Each number is 128 + 24 x the weight over its row's rms, rounded and kept within 0 to 255. Layers, rows and columns count from 0. Numbers have three digits each. The size before them is the row's rms in percent of the matrix's.

# layer 4 MLP down (transposed), 192x64, rms 0.0529, rows 143-191, columns 0-63
104:165115131134064137123128058115154113141129152158126135108130121156093128144110105094127159143134130109107157176114118115141134157142137132135160146178137148131172107127149123079123151135158105
091:147142149123144176144121129145124121107171147137150139141095127121090148119118115147110127095092139157142139158082152171151123128149175118140111125091108143127163185136142076120116094119127162
104:179136117121130169149118141111090139142133126161123095160164186125107134153155152119119122113109125111140158124108143077136133138100077129156134148174136123139120081111135175127135086131126118
112:107113144085187120103144164110120138144139081140130142162112107130073159118138122124128093120112133185115130103107137090187123099131141155130092135160116151142104131147142155133125120119146110
107:146145115129135133151143115135171134114117146142123151110164129102132135073110198119123121168140137150091125154078147147090142107138128143135115083116146163185114131154148145147102152112131143
096:163121145149112138120136090129125145127139119184159150150147121133130124102182130177118123143125157095117108174100119167168095139134094093151089143117140100126099143114139153168149125137123159
108:124118078131100184179092175136121149141145140136113130135087148120131127133136117116150097120116142096139122141109169083121147107115116139130138152114121124151171112141185111130185127144108150
100:144087131135110110125145141131067109118125167127132121145161121087109117088092121156105126158118112151131150166144166118113137102118132107142145196130079120127120138107147168132086147122128106
095:128137128074100153180131090102148130141122128086062160128101152108158099106176129118139161112126137144127104105140137143139135147162123164155156127116114129128077134118143129135101143115112098
095:123141089127113095150141135070125168147124150167088101103109118138147128146177111105146133128105138134121141155155124116166105104144126135115134115163165126160133113136153167090155178117150162
094:095146108143109134133156152177115118134118128107151110082155105113161105131141119126129167151127150129136073145144096145126125128105172108172104139098104166134151133111140153171088114155097154
096:130118122117142170097084121149110139125065109067118143163129140167145141159122157145135108106138162113110133129120115125130140088143108091144135150164108131171115139173155118134107147100115098
093:122185146146111121151164152144169169115143171143134138155162123109083101162137135132172137124105161121131122152170140151121101134117113130091132092115108129128104172113162130119093138140147153
095:094107080141094110139108104077135114131110132136113181136094114133128139148142125123085133132082083109108163141106096156128125130146134161111150143088113114154141079108147128109088121133098131
103:132135122093100143126115109161082128146133143113134158148150074099095133105135078137138128110149149099129146124138127140204138081127129138119128154155138090130130129119137133097090173157136154
112:120118109140141127123105140122139145118084138156134177142067098160138112121124151119105139086048115109111124124112139102149121120113109127156125099109118148104135127120080121133148157183105149
101:113165099162163169053154104120107156100141161132151111136113114095116109086125124135113127159170109111134158127100122148123148128162137150154127085116157125080137119159123125146142126128118116
090:075132123116154159132115094094067113104139130175104148128134116131138126160116073141119134142161143121139179129118085115157153118140111135110126135142140111173095145149120143104105135093136094
105:093117142080123121139096165152100142126098167108130105144165128133187128128100126112140154121106111112153111107172144102122162209146132116125146130131131148127107115095145103118117112111116155
100:124126094148099138148126138110108094128120121097163120118117150112116071139136095132091166149130104154155148121141139107130174106137156179124164129170118140124158115096116126114130101116149062
110:071135126152125114137154104102134138148131115168103134146118134114137126131091128136145155105122128158144134150147143156097152146112071098163120094141139167092109133127090077116131187139131098
096:194097100120134161144150129159154113172138147128174121153152102160161116111099080124160139109120118129158119109153127117128158124104167127089154127129151119130140095131094145094110158137115128
102:150120105142120122124101101144147136100129130174137102145101108138131154140060095152127073069143163150092126139122097118087130107157121142146145130155103129139140121154114147111080125117106143
095:159118165108095108102123183156147104128182151117101105098122145176139135124135158112169120121115117069141111086122128114122101176143140129134168141129157101143137131124162138144109136136128110
092:139094149130121135132132134108118117144133120087125126107138128060156126091129142120132157150156158142108073168138128122104150089104135166143143185121096161134120104132186135119126103156147120
113:111123127117172136114148124110105109143138096133138127124109123165069088152144162172138123123094113111148100149105087163139100141189124143150134143146110141136119104154164115124092089132096138
104:145140128120116127125121123115117121118099081087110120181143180150152110119152115135145151154148110137082105083159124098093131136140135082139116111110145154105127135082112093110142125106184132
087:081098147160155121095121153138117142110124132144115138145127086094095178126157169104098122118088124117134123129150134116140172151129128119094156142150133136095113071145177152102114122113098127
104:120090122113118151121114150140123143098119128142133158126103109117152080120186161103128149103112167142151128124140160137157090103086149094124113136120137161126055127144119132169113129150160146
108:102162105096131116132162106132130174104136117112098112101146150093162100123115106125086100182201140142161131140159118167141120124143142156123133134141138097132142152143167120144115133130113097
104:103152110152113085145081137165123099099153089110090119131129144096160112119141131123156140106150164104115100113070134140144161149093142092113126142139142147095145116128121166117149124106163155
105:136163128144080137147146140131107121112162169111129130138112133179130121127122113150122147107094135119132101124120092157117112111142116133099165103104170158089166082146144088085139081149127146
093:150131122107123139162117164147131087129107159132122086083123129133140070127119105077179166151092108137099128090109147106159099123117094107146146129105137124147131130123098137136088139095127120
101:209125096125134088095149126143113179140127117099159152120121085135152110143129147109144099134119160096102150113135136165151109177139139154120106126135114122125140131144139142114152144184150125
097:128048110138138164099131141139129156127144115161121145146117122140142089127083080133137145095137126091142132160144174131142101115124122128104103110164079142121118108152097121126112164159120149
089:195097120146121151106116136148127094152148072113121122150150095131073116123093124090132126102090110144099145101152165125136177104135122125150146142181119109136114142118103113137141133121123131
110:125131100132090149169103140149118111170141110124157161118143186124134172095129174103147132137182129148105102129127149105102123134120070167147107105097129110133124128141145154141119118101156124
109:146160168171170148142141147144073152147101103133182118143163126137156135107127102148108111156117132121158097138093101150129125111125150095113106086098124147124149112142125111157115076123134114
095:111109109154098082138057106106112098101109134123105135087166157103120103127129137153153143125153114092088129170109129117108103140100093120120154185108148103116120125154119117139110122131137124
098:131133149125131082124142115130123151099082119116153113141122122137137109098146097161092107160100112120101145200130139122117113117165135128115154154106105158136142126166134091149164167158079132
116:099115138126167150110162127145111125097146111098125107178111154128091086113143163080147153121093135135151101117124109126128127161164112154134119116110172180107099141158159124140134140163101126
088:092060099151084094122138126100111112136143130139132141107154130180106137131113150138118091159167122097119121102101108156106143123136159166128147134116111111150092119106083132131160144094118144
104:108154118146120101137108114143146139134074135158122167141093106105169129101082143136160118122138109130136162154125139177163119139075118135177143133083128148127138148132149140127156165155151147
111:108103152137114156084154097172126106156110123154110140133088112103094103109133131110140131114120117120099163147173119099134148083130105146154105116116079129102177120154097104123153088115130114
099:100099128152131116089098115111143171113119174148131172125124144141127138091120104144133108153138107183149107155114129124131092130135151138105154147102120142064154119133152124152099128168175142
093:111087153101106161116124133142163125151134147146141120109150122150115105181108131162157105122149159185159132116180097118096170167153126113149151113141122123142104149130104130110141145129140081
092:175156113135139096126142128165149158121100150140139142156110146112106104162127097125096123134112171151096178151167117164136087141125163117151124088110117111132138129140108160106101127121089168
102:128161159120077149118083116155087162147132127158145105104112173090147156100121129109119145129140132104113128168078151102134085083150143138142149120130127158108135153124143118161138112149157139
093:175114105122115145131150082156129101113158121130142073106116085111126139161113157170142109146138153112154170116130153106076133140131133106104114117156119117144144126129097120161152097103125178
# layer 4 MLP gate, 192x64, rms 0.25, rows 144-191, columns 0-63
091:159122117114113151143100104159110128105120122153130116170116126184160100096076115117103112149108094140133130144157132139077115146107091163139153138133148093170157106136127124166125138091146114
098:143113112102121134128099104108126122098110108147127133128104105129149065160132131078139104140137137100123124134158125093087089146133119137129138164133101129156142118126132098065125089142153192
104:184130103104132117139138097120113091152119115128084177122138136135154117110112124100147114150074122129164098143175140146133112113103090137135133084116131129168138145128181097102098152132141133
095:126132149093140136087160189111124100137147094097126127142111129110139122126139104121108133098109139116157132081135103098162140171163127169134149126186124084110111162122119141134152083131120139
103:122125103123120128154104131112146139136129129090128115113082126127169164120077127082115131143155097134140135122139142048144129140108116176120182139145104142065142153130124116114112131141137110
106:127102192118095093147177132170108164126142138168139098110136108143094114147138116142144142105117091121171149155122119137148092130117137142147110128111164111159163104155092117101127105148148131
104:170133091100157110117099115103155120105089152126129091124104185127149098119110152162096089117089148135143133187141130155117121132138094132115134153116088133126092119110160114131119151145110106
091:166165085123149159094104152150116095120157138111158118109163130136149128088104155136146105177166129147153109130156147127075139135093154116119107152111145145111124133126122142148180140099111145
097:123105134118143123118131092115119098135137127118138132170125130115152177096148153068160130117125116084116084120148113063143152134166085131141109090105135094096136106146153137096124148119138123
093:154092132112143109149086117116135134120162135120108135175112142137113156121139138114140095115128111138162127129117160119147119133151099141073159156157144103133118118170129126059195152120154117
100:149133151123103139111166111083118149135130172159171113072109117156141096103143138147138182123148125114167138159119153110118126129126134157102088136118121138111104137159109087130090103132105158
102:108072110169105105111139125085105090134079076137097126094099139100136145108155175113115132145120103115135124149128131072088144125157147132130101146109154149131137118146103121134151111131135140
090:181162146184110148174105173117154181130165121154147135118149144129101124133097112150163154123160146113100125142139142158139109111136129123128100101129133103143113181125130128087143131141124146
099:144121136131149073165147126135130122086134139095101107109106155144167097146093151128153115122145165141139124153104120077062116144142148140153127113109115165155125112155108112167167144131141122
100:193081139083126105121110135100116098139135150111115146126104166118119128137110107175104057133135182086151119144130129133140149151135152139154116137111130129137115139084148128165131125124140110
104:155200128169143144129139130130100160105144179166149141119136128107121131099142110140101162146154125140118158125107124136125084123155134138144120116121136193090104128121108096119136117177149107
092:140121141161135112167136155128096112131168178150117134133137122063120134117166127133152140154137133148153197147140187089125143097125115118098156138123103109108125127118112149124136112089116150
096:116132110082136115130126126135137135114147116137178174126125155147134097100120114099158074145142150118158080127126140118186105130110145135132155109124143175158136151125132129098127148169171086
100:137121120103114117123121090111124139163116146116162163112100153160090125084132139116127143164151142146136095132155126151114137169069120112085169161170138115135124140145139173153150142152156108
105:091149152135122140097186088102137156155096102147144172127123150130118093143125157119122145110105113142131130094130138193083144133076128112145137151149144152114094151120101127165124132125116130
101:174103132087111132147122118147156129108132178134164126115128108175172114121108110121132117116156080129181081135130132122121147143135102129124150113161127106058129112117116101131161152139139112
104:129132140145145137143131112138127095165141109091091147135138164171092136107124114097141124162141077166128154098107135089142123147136145094148138109140151122171113105142155152117088096144172159
109:103128122154182079126121119114129146202127144157119118082141098120127174106110125099110128137132100107118136133146163132092115122138110125123182087148142111080117115128128146142160118117114150
091:134090127108159122096112131122123129119128142131126105064134070116125157113175179138115110125105118161104134128099104089141122138104106126123119097148148152099169081122132118074111135125137145
106:104115140123108107095095108124109099116169155101164082135171107152160133109103128170120097134100149108103098162172137099104143162129117113149132112113163162125133107144158135104106154127118103
096:150132090132117113126153101162136137133097092098068106183165127159128155164163090144139124138117114152115132084122131110127101118166104115151135132097120125120144140092095133143101141116169117
088:086125127123103101161110179092144121117086119120104157070141136137148138142144099119141095119131061156099137142112112132156132158143102166165145102131140105129124144127167107129128124156146147
102:142178139099141136088116149158143123103139089179105155122120141113111133099125115128101130103122132154128142106155148128168138164166133089145141138134079179118154123140125170100105138159098148
108:092150109070141109140123107122137080108136119097134146122094167181122131151123136124138153145112155092131131132199140121130135165168158088110138119145138154152139112142138136144160102116155130
101:179142151126130154167136095095152133163102131133135157117125123134140144076117108161120119123116134159151138136158130151115103119143128180087138114149101073161113162104131086120134145153089123
108:148116134132121141140129108121062107160157136102135115170126083147126104100096107140131108157089175135167141125136165129083157119140119146088172143126125116130093121136151129091121127113142164
086:115106134143135108066115132128128113120136094107114183151151104097121191144155139158106116129132125104110115140119161131125164113168123123148156173154130158102154159124144129127132151164091159
095:069176149155147131154112138117124138104145116136089150148117160158086124101141097171114112099103127149107119160128090116152098182092149106105130121131140129134115101094128130109132162113122109
093:101153144157104137134101163098102108109134162073133130095141110129090188108162133113150132143150135166128140141111078136093153141147116124131160119112156116112125118113146173120111092129161108
096:175093123154137161183093140150147128134135103112126138161149113101088103103081139107137116129133129158100144133141136107123165090157110170155146139185087136141124142131106139117146123117148148
094:132095134103124100126163117103126139121048118133113097106080122133099118129105141116147119170146127114116141164133107157122103085114134122086106154138137112149135117105173116089160103156155121
115:109130144168165116164124124172115134136101137129097151128108132139126169178115124147124112121128168122158113131126100109150142129171126127165128146088083144153118130123085106058131133160103121
103:107137119104134165127134132159169127147115090114119135130101125115104131134104147124165100129107157141115079125171132124133150120103171137089151096158146138177167144100187136092140151152135117
092:137129125129075154149094102150067107164096132123093094118139117110134142131108164153123154110139116182153142122142121131080143144121109121110121112172141136101104180127108131112111087108117122
104:103136139110114146134154109095124119122180125152120110143164160090082120149142069096116123118119133127140173103145108150136119167150115141128131130101104103123088102119086147157124147098093165
091:098092167126124096128126115125142091113136140141147141162153133151148145106102155161146115166117178084146140111097135146119134174138165156146153140155124127140110128110096127179152170129103161
103:135099126101165095109151119115120100135119154110142182159104133126099128103135163137099119108171144165143100127121092163084162142143160137118131103183153123130135122128141154087155121105146103
100:103187149123124116128148141091124146148137106163088163085156108130118098119122165105136108149149119134127110127137093174129104096138097143145168137124086104137138157082128131077114108134118135
092:099091118142146135104090120132130152122150164155127173111133135109119132118156106148140116156133121144144129186089128110111120140100094149114153122099185150086149106113146116113075119157166118
083:099114193137094140139116148095158101109117148149137158155137136145133133155149127134141096124147168164126113156142090155098178146155094118126143135079152132127110181124112149111109115109121108
103:141136114103105155108113122164161136119140092135084103170142114116113135158128121128134089128091178151106111141164101129153141141125146154147115113130106123138176135127160074102110150107081161
113:133104056118134114147124095136118101164132135106148122141095084157116128141122130112085133145126156128137137137128146128111143123159086117138163165185113147121117135162091100125183134092130128
100:173151128163140207102107113117118103120171109109125135117115106073115159109154122161135166142120100131159122127125145140088113108129158118176128105107120110142110096103111110129130114152133142
# layer 4 MLP up, 192x64, rms 0.261, rows 144-191, columns 0-63
088:077155105129086133156166134157117125120165123111165126094123133109123121125120129128111135097160108135121101141129104116091185114119088113120126108095118129098170121068131146126160127132169099
105:087121098139093142146125140143166120137130146150183119108131150166180152156123085152095121105122163115126148114115143078142105121124163104127153141152129123128100093109093144132167142097136149
115:145152136138116120135140099136157169130175146116188095114147147130120117164124089160108113114103181109163128114087131124085174121139107135133136126173120120114123160106086132150143126110129106
097:107125139143094149104137149145130154141137117108152125201119078129113122167164116176095104117093162104137110096101141113153145131119134135180137125162167104121129136114139138103130085127141128
101:139122111122144127125058116107157103142124114086131114156127095111169157133108153099113125141184135114080123138150132090144104106106089167126168151112116118079131134161131124129115146103131134
111:120126124134142142197142114120139115091118134140122113135108123123164108137118077089128160150119128179148153131125111072164130097102163134149148140114136126111120155164135089134166079125121154
094:115160119138150155150119099119143118209169128154157123094119115147152151149148119093179141118146125123130138076115090121144136093103137132127117106122133120139149128166076114133131131095155140
100:132075128121098113131106130125144158088144165146167119124140119151113148171050140117105112118104132088153168139126131118153101171129130116102119122117172119144176154145127127120151121132107123
093:144153154112113140101131154133139187188129119101150139133111107103082138092138130143114089121172149152128134125093113130126133133089099146180101109157165152125181137118128126129122114114144137
085:105106159151107083133101147131097116124118114128130116158141108114151179123117115126136102086115137140118138119072157098121129186164098101107158115138151079128128165131103116085138141111119147
092:111129126088109089176149122115149120105137148180130112082109112081161126119107119130127168136129129127183132160144154107106147182134141157093111123108132149097114150119100135114117097128100140
094:138115119121142124097132093114096128121097105101144110117113097129140140149079141113115148170126087154119130098134114118138135140103085098144132139111114144132132149109175074183177106132123078
098:160126167124147146116138183189135174131136133120155094107119141143128123104106143141122127131157156144146077123170164113141150121137149093139134089171132123119145166137097130139172136106149124
109:126139118119175096107093149110128081156148097122124158134157117171159147152131140114113127091105124135145126145104134120132083111142107101170091128103095129098146115161176115153113159109151101
116:156103117119148141131093112106144117173137151151111113115131162141122138084122110164059128122114176117179124112180151131107124110149127135121159148138123081132130150122153137095087116135108141
101:140134142059114099165132146142145076168147120125103121112131116115173156161123119128148135159125107120132126122148128115140161116093095128105150202113124124185113114145150116129123112141146112
091:174116111137099129101145140107194131130112103099147115111154120148130130107104141150140134102118110139117091133155157145126096129117168123163121114093151155087139082119154111186139091113143112
100:153157126116132118146159131114119108163099131084122095152142145146149160131143126132140128151107138110098108087094138091116109130177197128119117104132110125112069119097102113135095155156155132
101:134115131132160132143115110120109140129122103122150153090121096168172130152120132106106118105047155119145172136142109111163105131108084135118120113097116109155107140123185116087135142156109118
106:145172138147153077147099161146062142101150162135109101114102123108163153130125122120091115140140140124133143111145122098132130107125112164142144099159093120158145142168123129101101091154150105
090:084132129188131097082125129095125127127135074106077158168127149097112164158112119141126097144105128133086137156109109123155123170129150140115106132126121123115117137124165102118151118162111148
107:140128126145110121128111121120108150144155128078125166111126135137075147102146197114141174166130118160152127142152130115107084114110151120134128162101187147111132123142141172159106129118144120
091:088093108133103155168147110144137166129166093071156121141116148125120123164124076147121122143122155124159125137122165128135165080135104141145101134159078130140112159128143122117147162110116131
089:125107105132146139163116084134134146128132111152112111114124125120146106154149122137095119097089114135184123112146123130204121134165057093118122135123102101126126181128109121088117127120127139
125:115114145131126129150118129149148059137158094156131094153132081124137143129111111139124169149115101136135170132131107129124159134094131093121137135143120119104103110060158106082171122112112153
101:115151166135186148127109159098106138116159155114133129099127126110104128112144151177134132075123105111139155133111091140086139128092121154130121154151104187115113102155133159137161135148104148
091:134159119148082148151130126071122125138131124110127149132146164107146113105128131108188125127179143112123121145083126121112068133116134143162141121064121119139096167113124104136136107164143133
112:127172161139144133122093164148139111122099105121111184134087114136097114086127143140135156148103132177155126147100173168130123139093148130152131127139133171111117155137156171118115131168120125
114:108122131104207138143121173154177138135110110118135147098107130116133148162113130151160118111138182125125131105157115099113158089128130105126070125137107143116113126097122152148165100134144117
099:158100145089123156180127087114182119143093135154142132168136146177111137115156104132148122128132110196132124133139116140134112132148131149117109143155065097147113129119122090130123133153117126
103:076116156131112089115135144105133128159147114115113109174160191074145128096130116135145097131128084171104127103129126105146146150150142166136116140144180124141108128119116169122137143145110136
088:105138141172102099112095150144144133134146113110121203174137151116073142130139130165109126123094117121112103156121131131129087134110130169082134171148140156129137110124154126147132140168125111
101:097173126124124125127137151108166132111138123181102112141124132134091133096112112149115104138078158125138088132093174141137120143118181112075146136093121121158114124100155141123121136128074143
099:133164142145113116155115182109126129107139147090116142133133148094170176099162123163166144163160123170092133135098114127121132137140172106121121116094115159126099160153149125087152115134122136
082:077134125139153092113168116100102122126095177108129119148129164155134139176143175121117132146158145142120114131123105122153053147150136087134109117106157130159134121153149135120111099144143125
105:140114095117112161149163129139126156120121114116148098073134144153165119122107123160143097130079136133112122142127133137131079082129109148093149117131095186106126148146169119126155124137122183
123:101130110140117136123110122159118113144143132127139134183091111171135159145123146155141095151095134110133156181139102137135187139169082104139085120126125118137146128164142158108096147143157152
095:176154162136158123126116200132164149145105133136131127122109166128148124115151134128107104083177109101133117130128148132098175126146127110133107145135095187102126151142168111105144126130115142
098:123121112130136152119107130172133086169158122154129143139154118101117145135100153131142114118146133172166120053156148132147154123120120130130116109116147091125109112128143180073108092098149146
127:140142093142094132173146122096116112174112072141126095156142111138088121132117133127106133122126127103096128139144097114102114111123091137144156164130104131185119126127140096107096094092112175
094:118152098132136140054150129108165136099138084123125113136105177110138164117166145111097137144112121143108118140132095085173110111140137121127081119107123121106156105162176128113127141144117125
099:124121104089136095104151148111144135133141133138137174132119139171131134088154130193125054105122113156158108113113098176123157133141132096094128139134168117150122101145127110105107139136139136
139:150069088123117144153127129142127110097134136094138140152118117134097144113159127135113183129106148130108173158160129095098138158164131129132122123129157142147142093142183151133142154115179102
102:161156170088102152156170150163135096141105099134120137122130175118114103173107138130134130101127141162125124058138095136148142116147145122105130149146086127150142126148116127094145108094133151
089:150095096094165158132172101137081148169141130084111134098118108136121121131109145154126150132124124126147132115126178107131098075103160131142116121163093136112139098135143107106117137148136182
091:147086122111121141138122135084091131123116130157155104086169145155121115082100162128104147123133116112174084094136138079090144130114118137123123171135151121145136112133153114135162085134132092
096:090093076164134082157123137074141098140097114140110134179145083120087133118161113141112136120132129116136120132141108120115149143140139140106131153149130123119124113143144110089154136157195111
081:093090149174153107149124127117118132113121164157089137162144100138117118096147125114162136117142080145129082156102123098084133129099119126116111114097149126091131123174143107117112161156150092